config = dict(
    d_model=320,
    n_head=5,
    vocab_size=8192,
    init_std_o=0.00602,
    init_std_down=0.00373,
    beta1=0.95,
    beta2=0.99,
    batch_tokens=65536,
    steps=4192,
)
Each number is 500 + 25 x the weight over its row's rms, rounded and kept within 0 to 999. Layers, rows and columns count from 0. Numbers have three digits each. The size before them is the row's rms in percent of the matrix's.

# down: layer 6 MLP down (transposed), 832x320, rms 0.124, rows 616-646, columns 192-255
# gate: layer 6 MLP gate, 832x320, rms 0.127, rows 617-647, columns 192-255
# up: layer 6 MLP up, 832x320, rms 0.132, rows 617-647, columns 192-255
down616 098:548471468482496444534470460489476494473545502480519490473526448517493467469509479502505526551496507486503507510487483466444543443466519567493459526495458537515516525508528516524507498505543503
gate617 106:468555527509483504524472513502469474519466490517533495574504496510500479507502512547506470471499506485530494515515494509477493469510461464523515503437504524490494524501512522458507526515515531
up617 109:491494506502509500495477477520480492562492479504506521491508527476505504509494542529507508474483498461512487528507515494527516485473455503492512513495457483453537530494490503511518540467464454
down617 109:484485507501505539474510441510502490522484520480491475512501519466495492498487513470488480480482499515482495541469477509507474489474476543482529526519495481495527459465516501533481515518525567
gate618 096:517509481465469449511529481486486466511474518493519515488485490453482551518478466492493488509521456518506486524504536461518509531489485478447508511504480484475463521554471521514496486496483494
up618 093:497503512506523498515511482519520492514489535455542541486474531516491514483504497484505510507486530475497497504501516489500477513514478442519527471517514476527538515521506517508503453492537538
down618 102:513497490510468495541485507518494498477544498517524487518506519502509529489469485496506473533517487464493509504485480525465512495487520468546528509500491527481469527522510489483498523525503501
gate619 105:493482483485536478515462552504460517550556476559458477551494504514500487521501522457500472469505496469488530543505465546502501533520499484460545494546511486517573520531475493501464515490483492
up619 103:520500484482515450511460483511434450521544459488507506444521500481453505474518532478553466536476520478527501462481487492502508494534510513497504510450514489466492480516486515493485526546557474
down619 098:508522467462454498497494539489481504491484474507511504472519476430518527522498518469556488506477537521498534508519534485521489536430480471512518523489480514493500502525548524484492554496511473
gate620 108:521533481501502503494473449469502469545526490480480499501504499522533486475455456513487455507516489488507488516521508468478517497515524504492536553529480504478511477525526494530506514517522511
up620 108:510510512518503507521498535529506467456477522477530473526513498509508506503495455487475497478483486496532497519462505496515452513492507520449468522498506493524467516458523493485509495500496522
down620 107:472519461553486536519491530520493492484511494480553491481493519517499522524526493470478516503518484528547539485458502556501502495462500504465539516473485499523489492531487521516545534468522518
gate621 099:496491490475567487518510484525509504487526529482494505544516448506503506426488496509509491487506493494473449503515498511490463482501491517495515444495497482523473497519455458522520463481490494
up621 103:494504481490525528478515514539514510478544518449491524485500508518512519492517441468496480468519476492485532513512488509489500520476503458498518479485515487539473538490503521505520545447491513
down621 099:500499504526517522532498530480497505538470513494515534504501491472541496453523486483523540495561522536499458497503519498540498506502522527495501543516518516468480451530550486519515527509447491
gate622 100:487474530509524526498450460498550465486518499532521504523502510540461499486523488532524486550515522516487515485466525495502509477531490488498538514496476502484496499486508537502502528509506512
up622 103:477519494477479513474507505479535499495531486568496479507458484469472494505527520480514487514500493477507523506500513464480483482539498494526472493486530524456498498505518523574525455464463546
down622 102:493503529459494470465513508496455490528489506476487523519495475481543504477472440468479474493516489511530522532508477456528466488509507489491537461507503496466507517514513489528499482476480467
gate623 105:523468482560467501487447472501546489535495512541529482475508483513520479521510492497479495509549430507491533532483487510527533515522520544470505511495483512544478490482551489501537483496434512
up623 105:534537535489515477477524504486546503482491426484505491516494520506507479493504503515509476505506487526526472470477522521509520455514495482535530494556493500526479470493487537451484502526532473
down623 106:506522520530517537524531499491482462527533461497487492494521477505530507523508500485485471533475496500517529520485489460462495515518500525477517470432483520559533495480511495493504498508449551
gate624 095:495489440494510473481499481505483464488446497469503476529492505461540520468541528500485474502482521465474462509504572471491514515455524494474517487544538480498534473506489529560478520495535501
up624 095:471479479464527529482503509516525482490479517461503482468522496500508523490510546547472457548445498503500486468535546528523555510512522503496458528476511516496490515504474488519471479500554499
down624 094:535546492513538480546526517530502502538531464447531489482453469531474487477451535534505496494503518469488510464480494493512520497491522503466516479509466508443483531495463487520486479516458521
gate625 104:497490499528489479496514489511525507503511516508504522508500465531514515520548461482532472495505522421475543483520507431516474498493483544501449489488489483499500471508498519495506467528532541
up625 099:481518481506508460527487510480539539507505464541542485505463518447497487484510527520521552531529528534449482509508529513507465517545525493509486521472493468493494488478481475538492479503473498
down625 100:508485474504473508474498548507524499496462521527494491493505551480491475482466469503482501514545480534528512469518453525524523517508504473489548499473527524515491462488506495488490523456540509
gate626 103:535525502477491504450539506470493496489496564558482511505512490450503500521494478454518505491524477491489538538493518510508459489483511498502497495471498517547503540464520507524520506542471519
up626 104:525478515475471487536521514497520515514490529478527518480505499497498522501501497527532521474510487548484477509510505516507458473507530484501472492503479527468541507490538495523493518489525499
down626 102:508495541509512495480480559479516526519478545477487497541521489492523487456481509516454503478519477474483474469551466501466487506512484498497458509503475514507502520462490529497507466515507408
gate627 095:455501464503523538486496513500498461546563504493505497469483516499491490514455493534555483506518512466503549526516493468557503494484558505531533493429538457477510511475506487450474467479471487
up627 100:459471477506516524480507522506499535501490509536481472498481514522495464493528452503547463493512525531511499490492464504505484475538500492502495512510525479524473506532512488520475549515514538
down627 098:508509521505499481487534506511452539506518530496473482514499508523496503492530468495531511514504473520522506518526516480497503502507497464488505503475486478493492503501499477489489467496434544
gate628 111:466515485479481555513503526487515481479476508478517514482522493512485528533505444497474482468517521555509466508487525489515531506489465492533502471515510498508470547506514481508491522484493516
up628 104:453499504471520521459504495517497487514505475503487559501496520498488488491527496542526540481532516470521479487500523500479526474502462514533518504473493510468485524454509475516480492498494497
down628 090:512498522513537505486488494505480519510495464517525491501511455519483485485486526506498464459526529479544537527491553503533488482448506485562539463468479541513491481491523531483519491465461483
gate629 101:481488511462549470491465518525461528586469489499515536517499533490452492494463486519487481496468509490484514495492511519485500479485506483519526471550483497523514511533502532518491518497542509
up629 101:503467523518514520514518501487520488530506434489536547507494477522548484551466517483493517510517478487497488531499489520465506486523531495501508503515474474522475471509505546476558524433542486
down629 102:514498513498488421506477518481498457481448516502496523491466487504468470484512505468523495551496501534502519569523490480492505502459514530509496531517489496534510491487485522464468497478525515
gate630 101:520520471492465491519489523492513501502530497523486495508505489478525517492512517511463496479544517543546490521495472475457454509493544497496534471498535551495506475466505492561491478474522516
up630 105:485482550495497520472454477483513504515490535498487544519557503525498490498514548530512486547477530501500519508525523512542519545495437491484516437519477464468489493504477498559539459509488529
down630 102:477542506529500489518488513514526481507488477513505493465494503466488535520520445492466476487471498463512467489521458497509512578471492537471489526465503476505552491507478518505459488497526484
gate631 106:491500506465497514503501464503440478475465464542493493484486538514505558474543507506531461510498545513534511488506502510521489493482487511496508528561500531474518488507475486490474531482457522
up631 106:502494525501496512490512491517444501492503512503460552497471490517519499485526459488509493509493557528515519486510490475549471523478462507510481488511510508506528499514507498462484484482522487
down631 113:511499501490525526479472504497510516509505500509539501473536525517530494466479496520539548485523517461497490473542486488502472446473510557527495523506500475516539509528496489493501526529518481
gate632 100:482454493448513539527477467505531509474501494456535515468524506508472549521480513501504440479530498505518524470472531498546506483514532513497472462537506518503492501480506501501524506486520501
up632 105:539469479479489532531497508495487428510509503520477509490537461551480464432461522463565479493500505492532523466499463482467497522546503500510498491530506529479476514476544521484454505494460509
down632 103:506485574473520530578499509566466539484511498508532499518488453459486513454502503474501496471472499455532536514470527462488502546514443510464488516531499451477489518511478456508494497498479436
gate633 095:483479468464477444541529448491504564478497536480513481483499440533517485482512500505467503496497452519507479478510465470537513490480515528482533516519490512512491502495537489507512467540491470
up633 099:484521482481435513438523497462537488504463575477494463506468528487522458506487515503522472492529537452516511518457480500495486484469542469518493504487483464504497483453523511496483500513488520
down633 102:517488520511522496514491504547495469490534542509533533519487505465499493519516535593502497534526446487478472477504491534510508494525494495557526510483503479479491445504506507477504503466497515
gate634 097:490472489515495491518505464479512498493497534490518472525495525463470541507521504502528494498487534506503481517542517480514553494535503487512488472487453487534538509546498516504489508547490483
up634 095:500502542520438517501545465533470502516525492507571498484499542499506495511573513482529522491548514480512520460492506476519499524515515486467486513509475477504457470464522513499516491503479525
down634 100:469493470569509475529529486506478470494442536474496528519497508519499494523474508487491488515497520495478476525495482534481459479455489520500515519500510506488531519486485484447460495531492519
gate635 107:529473502449504456503508527541481516505504487467478489555499542488507478489480511491500510501536519504468518507479527475490500515544514483474501524507463493476503482490479526463484483512500509
up635 101:477530515509488465496454506434521519514495536469468466532513504498484519429500481533527528538472463496507476537521507471483515481517546531500508457443491483496497539526485495534544516491500462
down635 103:504496485498472477534486514539541422499491486489458524530486499503471450475506516531521538521564522461525500490502500516464540516485518462480548523466538511503506560523473518535554494500477510
gate636 098:492505472581478511544493509476495531534495528520500530501512503505473586475499505443548486477490505514529531505482546495494485457507499495530501519457470501487522500471535519527500470491495516
up636 100:472505551483511535504484454497483498461517535525471494503527529507493507536485508499507473562494520492532517497470462502491487472502512569465488478509507450488469481512516478521494471480512517
down636 106:474507459485442508487424525517527507465523533534493511500484500518569505525463513460473566475524494499492483520489505476478505487495519506522483517469491535507491498486451509518503476495503526
gate637 097:501503505438496513488460487492492520488510454493482522512545558532473481495481514481513463485519481511522500513477519491520539524490512480496521513510509513495501555478482488535514495535472524
up637 094:526508491500496485458526466531477473514515462459471501488528508469511501529472544546487495501484504525493496571530481479503526501541513492508463477550502460514526541508518483485471515516517519
down637 097:531502484446488497465546502531509541550524515513499476479479499511446538548501484528478499505496526466470493523511475490507527549521479505463475517505508497475504537502462495500502509502528466
gate638 099:491496485469491548506497526468538502509494514515500525485509461500482537496519517501504497476506540527511486483502514437531499491481502537496495521501456495450504497487536481471475512512502508
up638 094:482485539479466540486501502526466476475521476532515488551493529478487525523479490478503488445521462491528506495468524490497470499473512478491491482444494484534481489484540457483481462525482505
down638 093:527539511484499455479500518503489468504468534483549514549505523478509514471493497511518523520506547550511484516476521536526470526509480447487507524491509480477490539510515487479516519513524477
gate639 096:485546498543462487464480556506529555502473499498504524502510526506538538515523493500491473492498484493505526510465517485499506500488449468477470474535489489519513503523514530485511493510506491
up639 099:532538473458461528510504494503478432512558514502501463506478503507506467498464501462517510483508508508543466567481513484493489504526503504487451526524533476491513503527511480558456485525492469
down639 098:500503458473493512505490474501517491470457527484533521507496496475437508504481470488489492484474504533490483498511519481488513553537488494468492495459465492477532509492509557524480528519519503
gate640 107:541508471477478534498542507484507506514444500486453497482514517465498470500528489460456484554514523519461476506526493501513512494467416517440475497526507521483506514509532518507457521517457455
up640 105:509504496499521494520476506495500473476525531479472488504532500538558509489499495567576524505526493487519478524494508508490502517463550524529542520488492478563480491501539466477478466541504537
down640 130:531461502526518511511520475492475474529516476477478503506514506498485493510497483494483510490443460505499527464501529508497506529502542480487462541520481468523495449491483506526474512482480487
gate641 103:433498457505524503543474497516461499499479517506470479537488522494503507478478513527509537515512502527479523494494519479499486521537511458494499453482521496515490532509525500508502510494466466
up641 101:526547469498497501541509513478485534492537526484499517529528527502466510487469476525505486562510535469481495505552478537474488480470483453495501535470519438505509489512526487517458491480519504
down641 102:492495547518465471493538469474506473542512496478469468504459452544521497487519479513518477483491488465487523525504480514490490530514529514493502518527525483535410507482523480506526497525526502
gate642 098:486530516531488495541506491491480495515485505511528445561471542489512499503478517497474451491508479515487486474484480476513531468488480452475452538503484515499493547517509479484531507530448506
up642 096:479493488463483498511495470509472538483479527469451527495500483480493489513478559519510511487441443487502466512488504509506537465545549472508490507479483496526473522498453528479507536509501478
down642 099:460478492501491459499479505469543478467491485540447513507525476502494508514491546492490501506511522530483478533500543486520505494492477486483489494504489490508512535456546456491542536490476511
gate643 098:488533490512535516440462495510478517522508483452523481539522513506489520484482458500519461508529490521507514510514491489487467503505482497475488545479510478506504503543469515524536510512512515
up643 097:487477505479463516518512492473492492478499531532482493523463509520511515502489537499527521512475498472490465487468499489478522499488498448530489487543484489510473547491545456510482500446436461
down643 101:442507492497496470514470510524444550523450520525456534488489472458494514488487524459547469486499496488474496498455515506471485534477509505455527466517499552487468500493504512462526503479534492
gate644 109:489488480514500541471536471459493525514469518507485478519506473469494507495489520493477460462497464541443470481484528546525513510518520475503518509522533458516519455470459545544516506515518491
up644 100:512509498457483481537494514489484470515463510486543485514525452546539509476533525554480516532450506517498500493488453532497531522486545512502535501484494491472457543455473473489479481511501523
down644 100:502518513510499476468483522480490513519502512511462494452520525504475531496473484465495504465524474473496520511531494432444506492493512546477510507531482481475465482520549505494533518456467505
gate645 098:512512532510512517517488476463506517496469541473533497516526533528453464467511519544486532484504508522488531449494506470495506499501501522523476525480497464539504527482506484471521478568513493
up645 097:494513533564462492509515495506470514516477517518552532516517543505540441514525510548492547515509466486470501447497520489492503552502450456507522529437478496516483509499511489503536495499481464
down645 100:518534485479500497496487466525514527545501458498500525522518523534503480521533513503491502511492478552526477507498464492526513505502484525484528525508536469486497483546539508444462525532532507
gate646 095:525515479488477468489478507510451509472495460484465518490514483492504510491489462504510490510481487525532482526496502541508517519498489534496493462467536491522478512488497438469498481474545547
up646 097:543503540471515510477522487486493505484482519507508447513486488425458529499496509515547468489558440504542486476550506516489504497459522487454448533518502490470526495502512495528530526466455526
down646 099:498494509465503534491483561533524501486480493481514498518523503504526523521465527503527504519486493488518507502479501524523477444513517548482507530521529529494486480511502451476477521478477488
gate647 098:499476505491531484529492496456534519518494537453555515525482505478526493500464463502519509530493514517461479466552503494461513489511482450497472488500521502530527530485533513479465461512537528
up647 096:479515522519508485516453490514480503466555527494513514520483502540508500513519461472515525496509506503482489458530510483546508485509539471498522533502498511509503467526509517513497497516507500